config.toml
intermediate_size = 256
vocab_size = 1024
norm = "rmsnorm"
norm_eps = 1e-06
bias = "none"
parallel_block = false
init_std_up = 0.0322
optimizer = "cautious_adamw"
weight_decay = 0.083
final_lr_fraction = 0.0
doc_mask = true
train_tokens = 121800000
Each number is 128 + 32 x the weight over its row's rms, rounded and kept within 0 to 255. Layers, rows and columns count from 0. Numbers have three digits each. The size before them is the row's rms in percent of the matrix's.

# layer 4 attention value, 96x96, rms 0.078, rows 4-18, columns 0-95
103:109156149065102148155159086085117100134122080086148142123069066124149122148118126075089105164187089121093103111161123141028189128112122180088110146113094079103159130113092143120113151137074137176129102123135122129173140090124148167087141153166118160152123135110139061130155116176131089191
093:152123142066158094083078103101144133125153118121103130121115193136153107140122124097148138142173138111108094154059112170143114101170131151142028092109106118102175142102117129122115125062141086130121145145180042140094169140105153115137153161124097110118099066174183168132161114061114127074
108:097150087140123155140162135139106151118153086208122183132152118087136119143138080128124134073124164100120153112164110068082160131167130166137140158128189139115133119078126096130111105149094211114123107153130149122013110050064081158134109138169104136138135144160136124125099129085135171090
106:098129091128162103154090182108147105110177140096113128118050121140142157097131118111184121091086129120173138067166192115114137135157142078160123188165177156184120150138144128182072115119103087122100176125161112094163168091076099101145141188132091103090181110139131109178138098172145114141
106:150139104102140098117171122130099129135065122146087152148122091132119069103144134141129134102188146116137090142183160189175110129166128197132082133099107155123105132112171115206130172106064101145140197135116122136122214132154087096082157100130150154131148093103127156096184084056135123107
103:124130136139114096133108127135147142169139096116163154137114122157170096090119150135146139113118117105103098131135123195104143128111111135198118095074138196135090131131112176065115141109078107120104153173106206096137085158137102165051050130172091111104023161138135172123099127078122154153
095:161079080074141126144154104127135105146150094093085187138160101153137100138137137103172138115144071070084143169138074140113153104123135109127116127100071166197146138032138110170109120090155151132117097221125153155193136207111140127144129109138097132129165124132092070126115152129142120150
108:094173093138155107141149134112148120168160144157164063141181153121129051139120131157098136169150164141192108092168104162112087129111102120145075138119139084206112150179196138124157115186080134157111100152128121127121120124109122130148133101113141179095103037086155066126172160171121128136
095:077132064100119156153173122137106113189109130128122122099141124104141136131106169163090148143074146089106098107109089182064148127080093129160160089140125107059165138113124119183097111170117124106152129162130120175164139145135053040128129115117145048058109098132149122124087101096097142102
094:121136134120126083084190096131085138123123105042092136113120104088153135104114162122149145147172081097205123147049102141143117155065138168142129109121101166106110132169138175073124127141101089130120084140215087165064059148149089125148146146128121133132139109126113132167152120068146114092
100:131149104090140124127115135166117123093146099158098177207115132153124147107145148111174112079102097051144134072112110190126123135092063105138125122142148108162160124105061133120189116140138095104094123099093125176113108111129202115077143059102176105104159065155090142127174135192133137137
092:148121166120121130143110174136159145124153082097107172105123115194165108201137155172082107135171097078114081169109177157164131127117167180154096146152092117089149139176145141142103073145141096141136160131115109086134140171130115097188093050088110135151124199123085177145147133161097180098
100:101135170127118122120140135128162088145113187101149119104173123142172083146154136109123106102128132070191116181155158109092147076132164105087154068128125107121164120151153117141144106140059135042112112137169059142128105138120130178114090055179141105095169110167219143111174138114119116111
093:071107117086102131070120137129178058159132159122181088142094103181111194116160123146126164150137116166137107130173068153109131140126107120134094149148157134123076134154144086097103143039155182114089153110103136161121100124098119074151111199111154137114181160141139125119106185137095182074
098:165084154087133093136133103147131088133101139148152160081124105186099141134098096137119117153096125139103116086140073137118155123168169078095121105137128131168144129153160151104140137146191074100161148148154118097103157162079055117153198028165100147111183111155129165127087138109111085205
# layer 4 attention output (transposed), 96x96, rms 0.0774, rows 4-17, columns 0-95
095:066125090087085150145125106156094161129129105109163175131065080106172155171149089130077127101157101153068140136174132137044175109123127188152096173120103105131121163127093193096118115140083110194132103188134164109171157105076128152169122137083101107136151136164134098115100115154135142105
100:175149166094166090105077066106151090129139109149078107134093166145117142125129097131143119077205145117075082121082120146133107126171155114142080119135165148080170167154110166068176110098076075139112112127185098171142119165141124072145161158110149127140121053144124171130148128085145126079
089:126142114140168155143114120093151146084112106172152135123145143118145121140168138124136147126090123116052173138147114114096133159147073176133171152139197118155139218114137071075146227141103166113133134130201109117047113094093111114125115127142081127144162151140147126126076098100097175182
111:097137076122160158141093158032153133168149140113133103122111104119095128116139169065178105102064134143135142067175185132177223143147110117161091124145163128152079151128115140147105155158128132147092143090161131120142136126076128138120096163081095130084175064073093129115104113165158120141
119:175135122117133133139130122139103131120097122135072153157101119122122063158137108119134116142165146110154100136183141153155091166124125155184125150085053187084099165165151106255160151143088095127172145086139111134126177147161112111096138119099150139124119156105132123122155106086128145118
107:152108165098096083128153161203122155115154112124176156135130127188142104073051136082125166140134123116128118140163108148154137166096108114145101104132165227064106118130093135162103134084105132102078094211124148091105115168117123158103069115131087159131070157157146158103153136162117158134
101:177103099112126131121133121104115093111094126091125180130105128161109111131118127102122102089168127144054163126169092171139086105127137090122079121090066165118147159034134181179127135118147168135088067145099152187146152220091141112137154112089143140158144128111088058127157098133080131112
098:065133098091182104132095123109148118154138186127126089122177116094115079142119148177104127122135115091184141120112079197120149118138121116152087141160107111168108237151138107078166115198090131149161122137114115132123106102069132145100114080099151148092118052101122125114131205150149158128
096:101085058088092122142130107164177161149125158139135097083129053153155149133130141109106131189124160121132128142110105168076186146125092123087106090108111104097166123143130125182113103150132139086137137178132066147173098143167043069085120099177163074072153129140122109134134102151074107137
101:103149100172080116055137100111105159113160139086097124123170089128123167074104133142164117147211085071169063144082151175132155167077116127146127086114143139121116114137177180080099138139097093130133101157158104147060049138115105125156183147156139128154150134124135097116175118079134149129
096:112140145118099148131183110210100172121113122107109165191120138127085125158163107111177114099095106051182132095107129116137068158133097093127105108131132098172201057121106128173163096131138125132049115080147073143129108153112181142115130079119189141109174145136108171106134124167120124149
100:180167147117085173128126128109166108106205112158117112139125097192133115191092126168094115138142118077140116190130172123162176091109156144141097080166138092141134140113145125213072105146170110150163117133112125093107136170207127110176140096147108124158116182080092177173131135147148160119
103:168133179146134095103111151130140029083122168158161138098136125154170113152142067170135130095130155100207091134186153102106179081144161086087131114126113065116105119178162138136152123143063154093116129162152081113093101148121118171095105107123160109092185136157165114145172139138123145073
110:109158129082075116103054149107131083153144156155188128166103122157127100110180126137130172111124182123161115097170060132117137185114126092179154122178098098084095091123127093136111156070177131123084136135143155134137066135169156095142148191059110159095150139130122088125083167138075146133